Part of a small language model's weights: 15 layers, 11815 steps.
Each number is 500 + 50 x the weight over its row's rms, rounded and kept within 0 to 999. Layers, rows and columns count from 0. Numbers have three digits each. The size before them is the row's rms in percent of the matrix's.

# layer 8 MLP up, 512x256, rms 0.0901, rows 119-152, columns 128-191
101:397453483533470559442593535494425550512456616617490509516431549502482413484461486541514521519503539494488459518478460500501482530511549477462581523558510484568506456507494509463500489472473511
087:485527409443522596495513485451520502455509530534509522513521461484593581519409428472460427500505497523497459568499460536474511538559492530475567517548478464491482542462493452464480450516440553
099:559501512391593477506530509537474485432476570457526481585420450397455464547476458400543497544579465588447505527491554531545500480527536449552451606479505473425445519541487563449517579520506538
100:566499458486554513505509548437486395512542577585480540487552521540514575505522516408565444583443573478525548459498421507476540556576459500494470474542548440527512532519444621397460518426488521
099:430528463564476438548535471559566509546460512506455397501452476489464458613538479515426482491491524445582457583455516517466529425527512531492496486426521541519468471506496467512492548546401526
113:492403484543471419475429532526565461512486567570493468530448401431442596571488529459489432417479457499446481603543591477441522486599422555473529522517485503385430506467609417592480487567396454
100:498529478440480488425498510538524515561561521446557493465467598465443478554504459501554423465472434530584503517506454446445511572482597550555465476529552522452424378395441434571491510482419548
109:496403604587495449568561450530522480533477434534551569509524542471511599491445522349455514462539497472492526463610503441457507533502599511541525464417517464455359493466470492554569489526515485
103:514559575560484483597561496538452477449528482471562464502517448509492470560552441553488533489485474581469540496485589539525534557540511595481431530507436498511480472396481502510422538463523500
103:421470462530495535583468566522496618526585568586563477584481477543520568515546517464491437537490465492475545482530548555525414494379566547539523460450508519656425512550501588461453537470523583
098:567458477518498499513525480495482532531445516469531459560477473525516496544478527538530440538514465481552518592490520497439502602545625464485545503497485462547493453529429566523511499522549465
098:480547511474485617553433433498472528529480480567531491456549456440445476479546520494478456606543456574616552469448539608461516502457477499445491577543510448601442442375575516426486600573520526
100:470428529546459477492472564509561510494498520523511550521521507529510500536587492528409462554464561478540425406548542553505443410543522483493506505555634440464422456374492578378502483515577472
106:553520459462424504425483529483480581585547577528509514606520550477489458500467537451527517475491518378508494471519601463572443457529531483468555461447484513520448472513516592422531496551433514
099:435481555495500589441405520581522562467503487530547407543469461464559588512450626463502504525506464512438564502535484525510536580414471503448526550511535530405446513473561479476498486484486490
107:533504505493394558523423442525443485437545504525433455513459544549553539508555514513482484616505477543462545480488498556464547502535432477533487432500572462519550423542491524613537466565497422
102:556553539484465439502502488488548532623577406526449519491545533453533536543476520529467560421512556534478584628489478510518590565435535473599505532547479392553512541540569506433408511476423465
094:455578579528544545493519456517503494513426558455514537416531503511576534396552501444463536506496549402459527534508507475522534379456523571424510457495573485509461468444567570475454550482477502
114:516542554555555491446519479431458433571444543578528593490504425498495515573540472457540407554492569512543462528434579465483499453562546526503404526402528491553502485463459421605522541521535491
105:529455551587436522496476568484422492497488514442525432575389466556561410567521551454541501536562499478532417432556481502525426459543447551494507485530516539488489483518506479474567463458418406
102:533485543469581570474512421493554464499537485496507509543524434502559488552471491493592569535585458457453458470456531471581485497493501500504469570449527607493510487526584486518505412543465518
093:456536507406376565508552398470488493503509570528547547363616512516551504464450440510531501504457593501462462532354505494487484442478526452468461544512439472538479444410422546486534483513453585
102:462543527568482534526494474535420501442561501521428494452486542505514484516419546485435576441558531484582507498559529487453431486417406482495455507581521428460474497457555389487559436620592447
101:484552528509500456538481496504578483555500364529480459499529558466510542542525410523441532521454606456499544547511462512555574497509516529491599495510459430489606544442517575461569435501486599
095:500518581446523495551503403493520450459519543416401558572476362471460515552632537431500529423536412458521471614491555504433475607450478469500488575555517524484526582473618509519420516471612516
090:532481544503573548478516523505501577469517438526516503449522499456362474470457587570476502565591570553490540582516519576449555477490439420545470489424483539509506510453419482543553519528543402
096:499453505418484458522482558401493496481436531499472496404553458546456492536602418534499475581550405534439493482431634387501443533557491481510396508513518439553513451514492504503392509576516414
092:463454563462476466511498436460443462500551480491543516586578517549519509517442572509432490571528516421511461420538472509491542533511561534526524475479461417518564543410569586467509447410526470
099:524509591569494477627500466480476553444482468551568426505564492529511537487519505468559576526495457472532538439483532535539520473484563557500541517470468496508567507432488454410454505534411509
095:437561538616463449421474523526539445560481532509430513455506485492479482434492546419554497561409425586423462519515482418520524434529421582428454353483547559499488478466551527581440475588484562
106:473378555451492406475516499514456553565496562532449472530567565448459582447426456411421433510493496471515604658362543461440529471597543523519558507503443590553522427491495492541547575477481500
101:408535494501597499560567427451523526559599462521439494458538452451476483418545447498477583518546467443527615473501511475468548440471438464538587457472550513532451523449576478435402442486550444
094:495573456529515555561532592548502544443512480502475562494513496444553464535445523554564518473420417441469498466557620425444483436458511484515534446408516469496408450429495449499476494491458520
097:424499520561489483449483498499584476455520468372527484509514522547468502527497462501471459505596574630474559539473581582521402560511535503481487452533533504535492572520549600488459487445518513
# layer 8 MLP down (transposed), 512x256, rms 0.128, rows 119-151, columns 128-191
106:488507453529442503465611512480413491437426503536468545547523612489499614499553470401502443524529487593411489481438541537578533652461468502521474493514473441561458554506527584494589489478480564
092:516509473571517483521528461612486485467503513496535448550492521452462522500463577521523536391549469442583498639574532461499448515480499534467527494610527552515533421471522424505437494530479445
100:620572407540397514481432538454556463519487536470428512433531475490529476464445459598518521507455525496491527470457555492520534444479463513516564522590485469461495540464484529477489553487468488
103:545477562492505553454443439523576479569507600578381506510538440545571498440517540484527474544483560399574483505546479521451459482452583463557562502475548500524548497503370506531465525479517441
099:483490563562438390459479524572467514470605540434515475433461579545481506612452468507532491465506512438606359571504410452458465481500520528506465540469455464427589404447456470484521559534480528
110:510438522534409482509412531492499458486485564494491492493472427547500569497433569502584439455547428541441500580510544500421456522524515484570452524482489524419447575502497450586511502476531427
104:491454539403440499555490448576503539492460471537545507473461469441479440543505382484565460565519431528573549489527530441504432603552568529556521516515484571514457512476499504539522524537481546
109:574495546494523502489498370575478552485453538610527526500508551521603532500515470529451517466501413512470416477615523530511479518603506418516574491547510505420519512647481473507501443432491483
102:532424515528488508591439479538473498506479545548500522542588441509512528544558571536534537528464479452433502427552530608477563612482452538462469495459473491472537456458513475521514471535499532
096:520519511437479437429459525572496450524460561477374454544494443560533436514480537563531423420575524427480474654470538553445524519578493492470470431539552475427475410536501554485477528487543432
096:454490503505531516485422541470559520466455489456529487448476576436500467461551592528536541484438490402460540457455517515522482585468574474512436615418503571531503515497499436590497486493525429
104:505565500470591454516510554507364501526466463467493533517520499522482433488501522546450503534511489540527524596480443533493374511467613419512486367413461559561518526449484551446449513520409602
099:462526438429521560611500433475546511526447571512535439432533479419491544441559510490460542544547551399423453557452574459458517606514434470420527432556496514571529625593511507558593575593500513
102:424525555567430476442549558564505544584529498502440475500512501526507442481390578485416546415544465541456487537491488550463541511595471529545510487500540421614549391491474511462519502518534457
098:407463531466350540531484555547561507486544541539491543559538490591530524509500522439540520508438562495570542510510529495570472470494423443546542477502437515535521529535555461417486512413443505
103:466579519522436492454492460392504371522526551504468561533538557524523482486503522580560526477459627474453513469485490549500493469555387498493530515489516513506609550461559491562463473451530461
104:434556465559454463427560473468504506505547560499530595462496554548526542506493510439637509527568621528494499541501574500453517466498407490420373536494537533496546570523458544550413493463494499
097:500459505442432451535558454495500483530480557422530380465529514529483504565540439569511467522565435568437549584531495412605441418542516581521480469523533554554499441474519487513574518580526497
107:439526444565600460521489473466455512585425495497534546517471515530467538493470424495538433501460499544428494581421581471491524485554433436521510502489569453537506505494513518451505484465485464
101:522526494558570471511510533521572518621584520495565529486522460673545525496535584425499489499512502488571419418471521532481442543535531552521529542446495534518472495587455446517593462461525435
105:526505488476482486527541445443624501419520520537527454527481428503500559472421438553400519494492544400581506545549509600611486489479508515485545561506446581482438506600522504462476448468463485
082:434508433560530423493433540516524452491587519482516506520367518486529542482564475489514559456512417469539465459561476511535348487520534490560527424516531515515495520522530487471522563488507565
100:438446493455456451402535583524479556517523478468420557559553566536469539495553550586412516479489482645440431518467465432474485408432605483489506495538459509505476480511452506444494480518467498
099:509662505527539465514567525497571457449504494486519567511509471548566478526451570559562445534508477467547586477570463499503537580428567470487469616542425549499486560508483551486513502499521503
096:454470503485499498478521531513487497449485510462346452483460420495525503580575562585424574499502473499513413472567535493516563538603488443540486456479537502455542528558428578525566499476378521
092:497510441558616497479499573528432588562483440511538460493439471455491521492433620492511524514511487452505514509571502435459537551542443479473501448552486477436561399472502513528394514497428465
093:465426542509506512546436457648502512514501592544507469517491505545485610520523542592508542493548441473642527585554488451532504427521557440483595460620474510447430458514500467508497451473496621
094:476515509435535570466553466452531607510519537469511514462559523565468405465475390541523522631446448509456454454509477487521492473552594499468443460498489545481472462489509535480418540487486444
100:510563494556484478460498509438526567503520464538575539494517510520476541504548529584467619556540490436526542418485457555513539416483495422491511407491526500463597585507461468489473505492453455
094:608527485424425585582438458473501565518498564482605468563469411452529517442535467494500497448452519465565518450504494595529470476469538502504502548517461458557646431549484605488510539434467505
104:508536560530458536465526501487553516559610615556480520503485429484458517516521420474510477416479574488569507478537508480562532460513560531428501515483519548428554443544445571578563511564413482
105:528541444503372432483427497519479466476472543508577567543435541457483473467441488489535495558514524427490530542472500432515531515446507500402463507591455512426550511571417478500455405468428582
096:483501493441511489406528516478561420535470524606512533545644459457448488480508496512386442462521478480585491573486561536536470482493359516547468637555487548500471499505500498475545638531530452
# layer 8 MLP gate, 512x256, rms 0.0894, rows 120-152, columns 128-191
096:520476644494491419508551433519459516502480505487396547535474497515535419453513553576471503479527506561490522580492552439493445511502521523471560424467472519466579448513433519587420512551479485
101:386507509548509546427498525485443506508500520410498515504489589438487519479487472528520560490457495514569461447491476438499537610530516577680490507428554501537406467494434560584419547526510452
104:502417482377585548444479446556577471569528493501493486477499503409455446540506641330501437581472549462602493482463528510552511489488418525521607448474570484592521475530477441589532526512540445
095:597532420522507548481547471445539520528480468470530532559596545495462489498448528508497372467511466405448474459557579505453531619527558475551527477482443451672472526511427559496511529485567578
105:523583487504456456499526511530538600453535464559447493514520659433489566534568497534530471460414460522524530522480525430557545434506469575516498523470424526588507513470464485451525469523467542
095:594425443503437550544546393526539500444545537496508538529572510574465528460503472485460519485551456495457467561513529431397512582553490452574469527507443463488489541492531451529399478429419595
107:565457594468511465500507560557602503440527503463417484484460464507398413461520420537498500429538510481456493460465489479421443512580375458402510530509541479530537472464504462560434547536472509
112:547485557457468536543398507456503475446420513554555574508489462487484474537564531439605479447464371516428506444467499477484540539487461533482417579468509545452497457536490475468489518489467517
110:566447486574499546514493500548383494514521472536541418524615593552548584538523434509515572543552531480507516471452514555512535534470476509624518521630436413500453558522483454512512563465548506
100:580544502525640528497390556574416460452559511586567518502490480456528490442387551551447511493527450449558514476463473487455462618438529483496523590495519470492516503552516538503479490532396542
098:552500566595535610487535424479473486499503461495493527468562473437451411483506468514439521596514530500515542514533595561563468461432580382451434498343552497558485567541480416519406538449461528
094:473546456527522521532351430549500500471572514517473500448511471435527541468551551477512521440603507446438404471584483515532514491499564584461464624499565436513461512455496404506563446475478476
096:561482381452544505534485547450441562552470370578492499574565516531482502511489540514512546482485443484494434509477509503465496522444531490425512381578517508513551500512385535546518476505494515
101:526604456525526451536467486512499444413506530595521485524611481442495446583526489455561551492391495518449543408440505403432578564583557400489482517403498554444423445472462496480519519589418514
113:478556495466533461477580507379558609550441530407623485503528572478460383480495523470532565457437542509535464537458516417528497572504551506506491576529457501499510442410521483397516528528490516
102:497423529467476479449495439612463483555565510430493504510479453533475435436525528383478548478450514517567435436510458517525538496458462608519503510567469573580553512492451568453451525546404584
102:446525480482512489480506496583472440416580421581444505547497477500456449461511483482462527418470457506514514493478493475420576549396494475470459525475517481387489536551509428562465469469453452
103:437421522558536437585494594585564594544534503450487416552521554426484451477497470578538511408575434525541538457522498508539429516459499451479508453528500523488561389541528477479499429515417545
099:515508530467551514688541464363455550627621516553404471576477444486436492508535440520577541529567610473546533563591533463507542520502484543469523444450546551411519533469532506442456505507507550
107:522504486465452540477457522517427492490533578442531584569621512461517420495605475477529468434515520455468481435534573397435581498608529506517484458470502463550571500508479466596527498558558608
076:576435613396491521578532525475566558493481495460513447476482513485323446558550492439463584504537506419494472455509435589491558501511474539509542522478511539569467445493527534505511414477557430
106:551495521537470462440428530541558418514417473375518603484532477502449483528618379486557446480496515463489477474529490501499551518545457549375461458498516435493461587438485484556478519518440595
094:446518503501447564475445539481430558559413484491502472349467492468499414533543523505510569514445568553415460482461497522505540510597546512524500493486399539480507503509428453477527527490500449
095:517440426508471435463488488506470430524560541507497442461569463591509483445459489539449574505591486458596526655499546522402561477427460517440538495447481443428406565467501453382515648462452470
091:534571510474416571463504507463576464521503452446490585492458492423507623446411558423505461509474496434481529503533547527527467509594511539465535503540543427517567525472403503466426432560524482
105:595494507661470508538428459417529501445464535486532539504477458515387504517505641550544489515474393457618511570524511524507515455507571520582535472533473574516473508501496452492464448500550522
092:567439481548504512416461491567570477448475497545534525451592514420461535479491429466466422484572398483478583535482510500469545517539427474558536548534451498564518515348474402500491468518544538
102:513446560441537442548437500522501476508456436415539440487569449574571501446453407524558580519464521479479577426446515506522496558474498515508420443568451463513530447488490609447540486399436588
094:415458562458478491479517539647420457396454541500487530491527532491500559444464571542534467483531412501437517515532514494518560496505488594522503472512525607473407625506476454518605432511532451
101:464580468480533446489492631516534456494404358419463506450554493479506485451468462435500579493438536389539517504340522583488470535496521476431497621450533499451378527467442548469480496467550610
102:494504481454549434559478455557517427397475423473509561465545589449502501491499423494545594555462477462482499578477463514468568508493408450598478540505449468467514508534404518469529501500480512
093:461479493491554463609454467526510466522450543478494496487585525558560534433510449463483490544445486488506496598474412545545515483507528390427537475405452489408526501426535484508509580549569539
101:513459393438491508503474549491561504521539483518504480474440478458410605544502430419540436473530444535490524543603485504453467475499423620409493453505514484463569437516525499572515486500544457